Part of a small language model's weights.
Size: 11 layers, vocabulary 19947, 42.1M parameters.
Architecture: RMSNorm before each block, rotary positions.
Training: a variant of Adam for these matrices, 346M tokens, 5283 steps.
Each number is 128 + 24 x the weight over its row's rms, rounded and kept within 0 to 255. Layers, rows and columns count from 0. Numbers have three digits each. The size before them is the row's rms in percent of the matrix's.

# layer 8 MLP down (transposed), 1024x512, rms 0.0214, rows 274-307, columns 448-511
101:106114142134146127168140129143125137120141120170125133122078173145099094140073109153125101106102168110066117114102166152142147098112131119108091124092161151148163163046112116117153146144148115
109:169107137142117132128132131114070150117081121097139125109136127103096142123124125127102113141124132134081082138136133185130123082108126099154110128117142097168113177137112179104080168124089119
095:126152138121133145083112116106106151083141123133117158136173103176118096087135088110112094124092127155098148147119132139146149158103104104120113109126122116146142141098135093116114114111150117
098:088085150122137113147094154116081131172138131115085086105146118140093107128133075108102096142134107094127129126169151134096094081153126171105112168099185130153112120129133138127160123117094091
102:090141122122132129132112161102133093135123152135150118148111101123134143134135127126140112127112103120124171126175118123153141114156092122148125135140134151134118110152168090076167099107160165
101:140148108155170112153161109100151117118123106159117151135117117141156109121127098125120101140110115110139127152124141146101100107132116099135140106169106127066151149154114174148104148093170127
102:083125155129126162125163131104124171142109152133100115122114116144111144153140109113127130115093150117091162082150125107131154188113154126146130158137092140137145139123121151168113130116130133
104:114143123175109161089134123109104110131148153101101094128131097119154135123145134120136114096157119184123105134092131143114127129116133120135096190128096092138146123109099173143103117150113116
102:124146116138128140120162097172129109136098117138142084190088148136060124163092101092100135178088135108133146151138099171124147119144151110153109081094112088109129141126157099170099098111131136
095:096136153136170096127132114117119156157109129182098110124154150121154142119111080138126159141172141160138150101115134149117171174132118114106147170120141088148102148128146131150097145146146114
095:129117119113195114125126171084133157146122111115103112100131109122103129114144128119100154120118166125095114139149110105146146137096106099099144124128127123146117158160137137119116097083150134
106:118126135137106105076107172138121116118168152121158100111102123110104105118158155122108118090160154152159099145133111116101128104129150146167120175121128137161161152125092133134084104112111173
106:080155135086153136108173152145075110101109122137093097163128136123136095111106163157102115153184115102146110167157147124156137137136145143132139145096114122127162127113142128158156147125112120
098:133080121143172110127170087115150129128112124134109060132123159146107113106087141138126193145137141100135077118139155099167134107094146081134121153096110120104120168092149087125137148092136143
103:101145121164113124164072149085075152089099097121130100107137154149105118155090175135141125153118085118099146087117124161106163155144153134118145116122132125115093123155145105127140155095140135
095:124119087148110101123153132145144133121122121135123151119135132159101153124105150067146127123088169096123098150126136155141115140105117126115124148131133089139140166119101156131154138116133104
098:077123133095117101126114146121116137173153132150129113162134154103169153131104125135118109146113167129156108134098154136097148169142111096108131097094110118137117126138134159123148167157121143
098:101067136161138077127190106096122093131128152167143141108133134144148122144137127089120146114169090154117123139133152090084146147130130126115102149129146142105150146136116150113128107137104104
103:103135143124137113165119122150156111131103143104100122152146168106076121136146117115187124082185134137117131145077079104096189103178115131084081178132170187154132131144116114125113120128117106
101:105107100103126141168105130103138153127116145123122128149096100116114137142150145165146091159176133123146111161118138116126155129108166114140126121117165177125092123165128127164097132124111134
100:149107096103115128134130122140113108128160147145159110125119129105115134147169153156125112151120093143131098109159091123069126129115108113126142101113123109137116137134131138127121143080103136
099:124106175115110116181140140117140121146178165178093101139131129143148122107125097121110119097143108134142144147179125155145158120112107123144129125116130156091107119118115148094102078090141113
100:128170105129151140109151151151081113151124125110140095157125131135102109164126129144119134145128123092107132124116093137151088099113122116102105147099135152137130128117134149145123151143114153
098:147139149149127125153140094118165122118121121162166155122127177136090101120136160157140120124117113132143130123126104130136141133122126134139132155125166144079090141098152122118116090155114124
104:152155127120160152139128105148128143152130111164120119184102114144117154142138171158103131144124121101095150151162134154116118110149124158109154105123154126154095107115122133102062128166126152
104:148157158117131167122117114099166140158140120119123139110168134114125115172151138113120116115161127137087117114122165114155100126143092076098109154148138148115057149136097133093144101116136098
099:127113111124118114106119146103092159118143125128150134139134144157141105114148141122138113140106177139125126139084149094069150125178105120121113141121098121154134100116145100117174120102154153
102:120115109132125140126128125097144098086122158146102150091153095113156153127147142091109138112129117126119110155144114130155134100122137153119083136107133138130108135164185157100102130107139119
099:141134125146145061132135126132133100166089106142109108110102160149114133080170084130112145123122125133125118110111175118099062132114166125160122153139145096153100123114133129108127157123151090
099:159177144158130127154098098112115148121096113126156118134106154085133120163103151136147113109058134165142147116095102163130100117133126173143159135132111131130108148120067129121102145151139121
097:164129109135121110135135133122137108117134118121122122113149133141147102080108131118147128147132145142142105133107148156120156131143161182133098129140136120123116146104124147074151142121093165
095:095123099118096141107138133133088143110137117084148101120124112097142121164159087160134066133132103098137139132143098118149174112152114144111087114117142109102122145145107115109104142046118114
101:103114123144151096157131087104135116101151093140157157158138154147082091141140117177121090125139131134118175135125103096124150121136115113139101111135123105126115115127151177131128095117163124
100:126130104107104152134145133168170130153136138127132153154111149117112145129123108136176125152115128177149146079122087128123143157114174166154122120124124138114117094108127118137148146130101126
# layer 8 MLP gate, 1024x512, rms 0.0235, rows 275-307, columns 448-511
105:130195114117146146174109111132115141154129131141126124149094107148133153152146134152155175142151169115149124146131134145147161110098094105149124163122161137155084134087142122120149130143153133
099:162146139141150150135137150110084119097100145135123113111164106134131080102121107102091130104139142149098133190140108116132173112085082079168120159127178148100119111099121104098095152092133141
094:160118176112110157148168133129153096102124159122149154160135142116124168122092114142138132090119077142135112163154130141074122130160107141126112121154081091133125110106145142119127163144164155
099:149147099106119124142142103140143102131128149151108140108126119154127105136134129141142112124120121139118102086147177109155096139129125139115193157104158114074107134128118122141125142117088087
092:155125131134157197157132142146109164078101146151151159124118147108142145125146126167163109135106107090122135125152135111114084131109131161136108102147109137132105110113190127098097103144102120
099:088127054118127143114134136107118154133142070141138152095101120133112154127146157115147157162127109159161152094133105086107131146140092112141124110157120118083121071153099101157211163148086153
131:117143091109190154117132107150155129131159121117188133134142114114131100195130110102144109154144090125126106125168121143138109139155136131124149089153142145079076145118122125128116071117136133
102:133135113122122099158144110129120180155135127080124108116151175160126123126138099107107152141142174136149119153094187098166152113158120167116138145079160150157130130088140138138127127084153067
091:129150158132120118149176111119097125140144136132120109142126150148148131133108181149132137168122094124145137114101156093137158147129088036128183120117145137107124099112118127144131096172127143
095:131093068149109154096083159114125130092098108109095162173093110130100128141119132152154139108116127102093170137144127130108122131128160156125090157139107128107133126108138135170133141114153134
108:124125117130151150156197080140130097135158109149171118112121122151097158136105159160149131155150106120127171123098120119130136156135134104133113116158133102094152120120128091107142083151112103
109:095089109102149130147142118161111105103139170117172138148123117125141110100103110099103121093131108120157134157149080127116140105152135168126142133117170143137118101111147104126146157136148125
100:139114140094117114170150089145083100132132141131133125136127145119168134105119102100137176072097091098166151090125177135124185143156154142139109115138172113129114085108154145113142128129137126
100:111130102126167143092145126145110096090166110158140127117115138115110158129142117150127144124092103148098093190103108137145167129124122093140141128129133157152145114149155100170146145097125143
100:075111184102118139113135096141100116098085136138135107178120151150079105143128139136115110133122128158114132161145150121131128143153099153149139148131119123110096115093138113148101182121121143
101:137140110114130120181141125145133104113101168157186121095135129139138134086171144107097145144120107143125134128112109081203131127066115118105122195173157136122096114088075145110109153122142115
095:132148136107123124177119092130181132130116127120181103168154153127133152110142138120124072097132116158102134140165124144145142123174103134138140156134182165111099117135129091096165131129092098
103:112128108108163144092144129124135082081106142142150122129129098114119162161082126097116126140138133082121130164151124138135145143125138156087110082069161144095122137117139138128159130133146100
101:123117160129160171161146137129075146136094138146109150165127107152135086114148119132119162148159103121161136135129149134142099126075127147130160120100084162144139136102192120115142066140144135
112:132153121117119137149151123153171141109136147151186104143084092114126143144135124128125149155095106122128067136102134114073107140135141162137096071151122108121116113154107153081125130151115109
098:202086112144136159158168172087112116136084111149147126150116106176108128138140055136101105143093151155114115140138131100103104114131164149117108163097108158133130093080120118085100129139125137
100:097153116098141116109147111131081109138115131130087141171123114143151126122132175151139126134115150106149127134151190092135121183151156124141119161097122135123117107122126082134109102114142131
093:151137142134128118123137140096097096097098172126160142145071153126103102117136154139121141164125123148196113112126134186152129094119110135109149097134095140056168160110169109118167079145102165
097:135109110146137150171113081143101115099095116116131169130146140146168124143133157123146133169142173117108122160111133163135163102092084156106150119156124129125140171139148104107137148166115155
101:096126147094135132095143123113148120038131160132091093095130084155107142145154101122121120097158180147125137149138109111118114096100116093157111112126138114095159128144111155128155119083181129
097:124112131124126128139110115112074155155148150162105108148120083158156141149104154149169122124148107152115109118153124157137098149116152124166178157170170096152132142095107121158108103125121107
105:129162125120142158166094139138149124121152137152151130151122087172159139165127126148148160111138141128091096157135137106120130129162142156208142116123151130170107153147116125095115077132142131
099:133153127131123118090109185176113114129162162165126150112157118140107098124105113188106172110145130147110117136137114099125147134099051083122137093122099150137102123103128108097119104135138162
103:134166131133134143100088136145128123119137111111127102136122107105082092130136150108150130136119123088148073140156170115108097160111165111166116103114165139128132173154143147102143115103135124
105:158090123124106118107119151126149121100130111116156136137123111088093119154112106132123134113133167147085087163163141170122148090111109130115114113122141137087117103150158128104154092128134110
096:134103116086092125110136093164181129127111119175084124152132157147126149107132142106141116133110117128168126106096111078129147140103143134112164087110107141100142132093191102130097141116124117
097:103190102175159148144125087128108201103112153130104159117131116131122084110122132105122114152092156108085090115157139124147130135103158126138141120134150139127135129152165104146167140114118139
091:148160111140079148133131122161178153161114130137157080150128111104084117133144106133157124128128099139109117157116098096135075147121111132107178141091123111126126114163101137131154121064172112
# layer 8 MLP up, 1024x512, rms 0.023, rows 275-307, columns 448-511
107:149162102134112115153149151102099110148155110118102114118137118188124140131078133130114131125142146083158111113122114147133102109168177116095122145083131132125124138085150125181108140165123103
097:159143139124105104106132108121102155189135156122171146100110140123137124166162152137110112100099132118132118117092121133157117134164139158145136100135129142136143126149112107134123167137123139
097:125088118139096152183128141125135096114103148139147118148103120155101150155123114125121128100142137133148132114134096099118092140166139147127093089130125109163153133136107137154120181117147139
097:096078059155120121093164149132123108145079130138128118078141137126125106138089119121115138146133116122132140122130145088092137110128157092130147155156099080117122086110124150144122144119102089
098:143138111178129102146109116110149108092110138140131127142131161082166137127128123135146120166116123122105134137114099155112102085156138135150123146134101135144146121165119143086099131098124105
099:135154145160137140110098164150101154157108157090106090110104126145109084134090102126126121153159114158158098099130116111141091144142100116133126162131126125139119182071178107093190104116120178
102:117119117108148152134133130141144114119120146126138148142132120124100110144103133117079101127079098171085131119149089112117130152123117083127110109179094138169156109166126095142150156086165105
100:124161153156104107133133092101115150121135086141108136113156126116130123159152133104085114116104141117131129145099126077143145141155114175158163160087089137141132072112127131100167152113164142
093:087135114127131126127133142102149131128097153115096125160083134145153140128137133155134091150138096113154122140122107149133135098097102129114148125108083147131105071156142137100144109161115107
095:107123157109116127112132088124125088127084108103112125126161152149127112169100110164098106131084164141146118121135121160138169125110123153153097119123126130139149109119181125101106113149130152
104:151153115119116153125092098137105070138188140169144121097135131110145130085124087121127178102127137113135149117140120131128118147114168107141108144139167114132138169100165101116176142082116130
104:120134123131124157111126190085135115103141133138148117118085071104137107133123132132147120116138119144119095172100141125164134152151167104122107117126130119142100121139106141124069114139140115
097:075105131142139148129116160108134138117153141138139109116180113133091120104124130142133121139116148157111120174147156122143121159118100142141115120119114125152115114128143110141094154150139122
102:136103098126113130115121126144147129099072112099169122136136118109154132109121149069155098122131112102131133140132091123175144193164155159179144131138130113120168112141158131110088129157157131
100:138119155155161159132118133147132153132130150126152181132086126083086143085079155133100147116090162160127124117094090167112163138136088103118118128143130155126172121071134154121132125130143121
096:134115116124138106083178096110131128121109112155148136154131083112101156094147125115161095148121131081153167108084127153141120118145146148115099097147144146143165150104120098125076106130135134
095:109156122084125148111159123167110125166171115167148111117126118139133161109115130136119110119123117135175173134092098116124180107084123161134137134153092104093141165159156150117132136120139133
103:141100113104089107107161102162187141124131142136135121139156149123093180122123108137109154065123104123091121124119074132109148158166132110118107176125095084137147110126101129117176153168148105
101:127141119102106151124191097138148114149139133123118132108111131146111167049169120164129130111139125109159163140100138153131146066146135137152086123149088125128135085134113149145146132103159111
101:111142141122140109148092107158143129102139153104119114105150160143123103124132108150125165112101128144173117115128130151132151110107160072143148139096135103123176118120101158130122159165126097
101:093141139124123103115144085121115109135089128102109087122110135121118091158149162141109096132134149118139067089138138151099133162145150153130138131144126109114138129155113182137113128098165139
099:158157175125127140122159094130145144134129083152136132143149110114094178146126131149114152144124102141120148161159118188115115145117153163116150098124093131160065104094127123122113092133145140
096:154157123117160113149174090190181139137098158181122142102161109143123137127099110177129138146115097132115118125143089076144121159133132136175124153145136143133150129064114093131140129105173160
100:161122066134127162125090147142110127159117123102171107166137103135121151142133134144143109110148119144153156136176122155153123122176120103092145147137119127136148169128169104148128112110115133
102:083188121140136111105159123096154118125126126136156144117137137128098107103122122098149108137081110131147135114146153111124134118127167123105061119090116190140174112162093113166131140116139148
097:120114133155138093116159128138131131165124098140104146133133134078096111141132104145123109086109147121155124101107141180124119096119148137100128150149128110104160174112093124159149082147172110
101:125135119107110195163142112068209156142070108110134137177107162100122108122166136114121154110118132119129104116105152152135129141115116146146107161159158106109126157143102102169122146141086109
098:138097104147154105125142166120116146107103184156085105107170178122150086074146126121130141126149131125125108151125126111142131093147137112105094161149087129129179140112101111144123123121178131
102:152136155119127162172164161123119142104138125086133095083161159160125119162130152087147122139160153156124138186186121150135153108147107130112149117129161102081133160119155114192112131143104147
099:126184147110134106106139133120132112115129094128145085140125118154135127152127135153148106172116110125168131107135159111070098158123172120179133160063134169143163145106049151132104095159151111
091:129133151156146148161128145154144125073125159096133124132133134157128150133138150105113161127156153120111141110107151088068125144090123145176101146157117100164154109154110119096136133111183166
098:168137144124084100158151152155115074133123181118140101085127153147116093103123149124151113136127136158158119074128160158096145137115132151141098156143090132170158138130161087137154131127132145
099:172107136164133145183115126109123112127146090146124134117123158165153167118130161136155130117128114105127159123112138146131160176132086085147099132114128150165113109148119096110104107160113175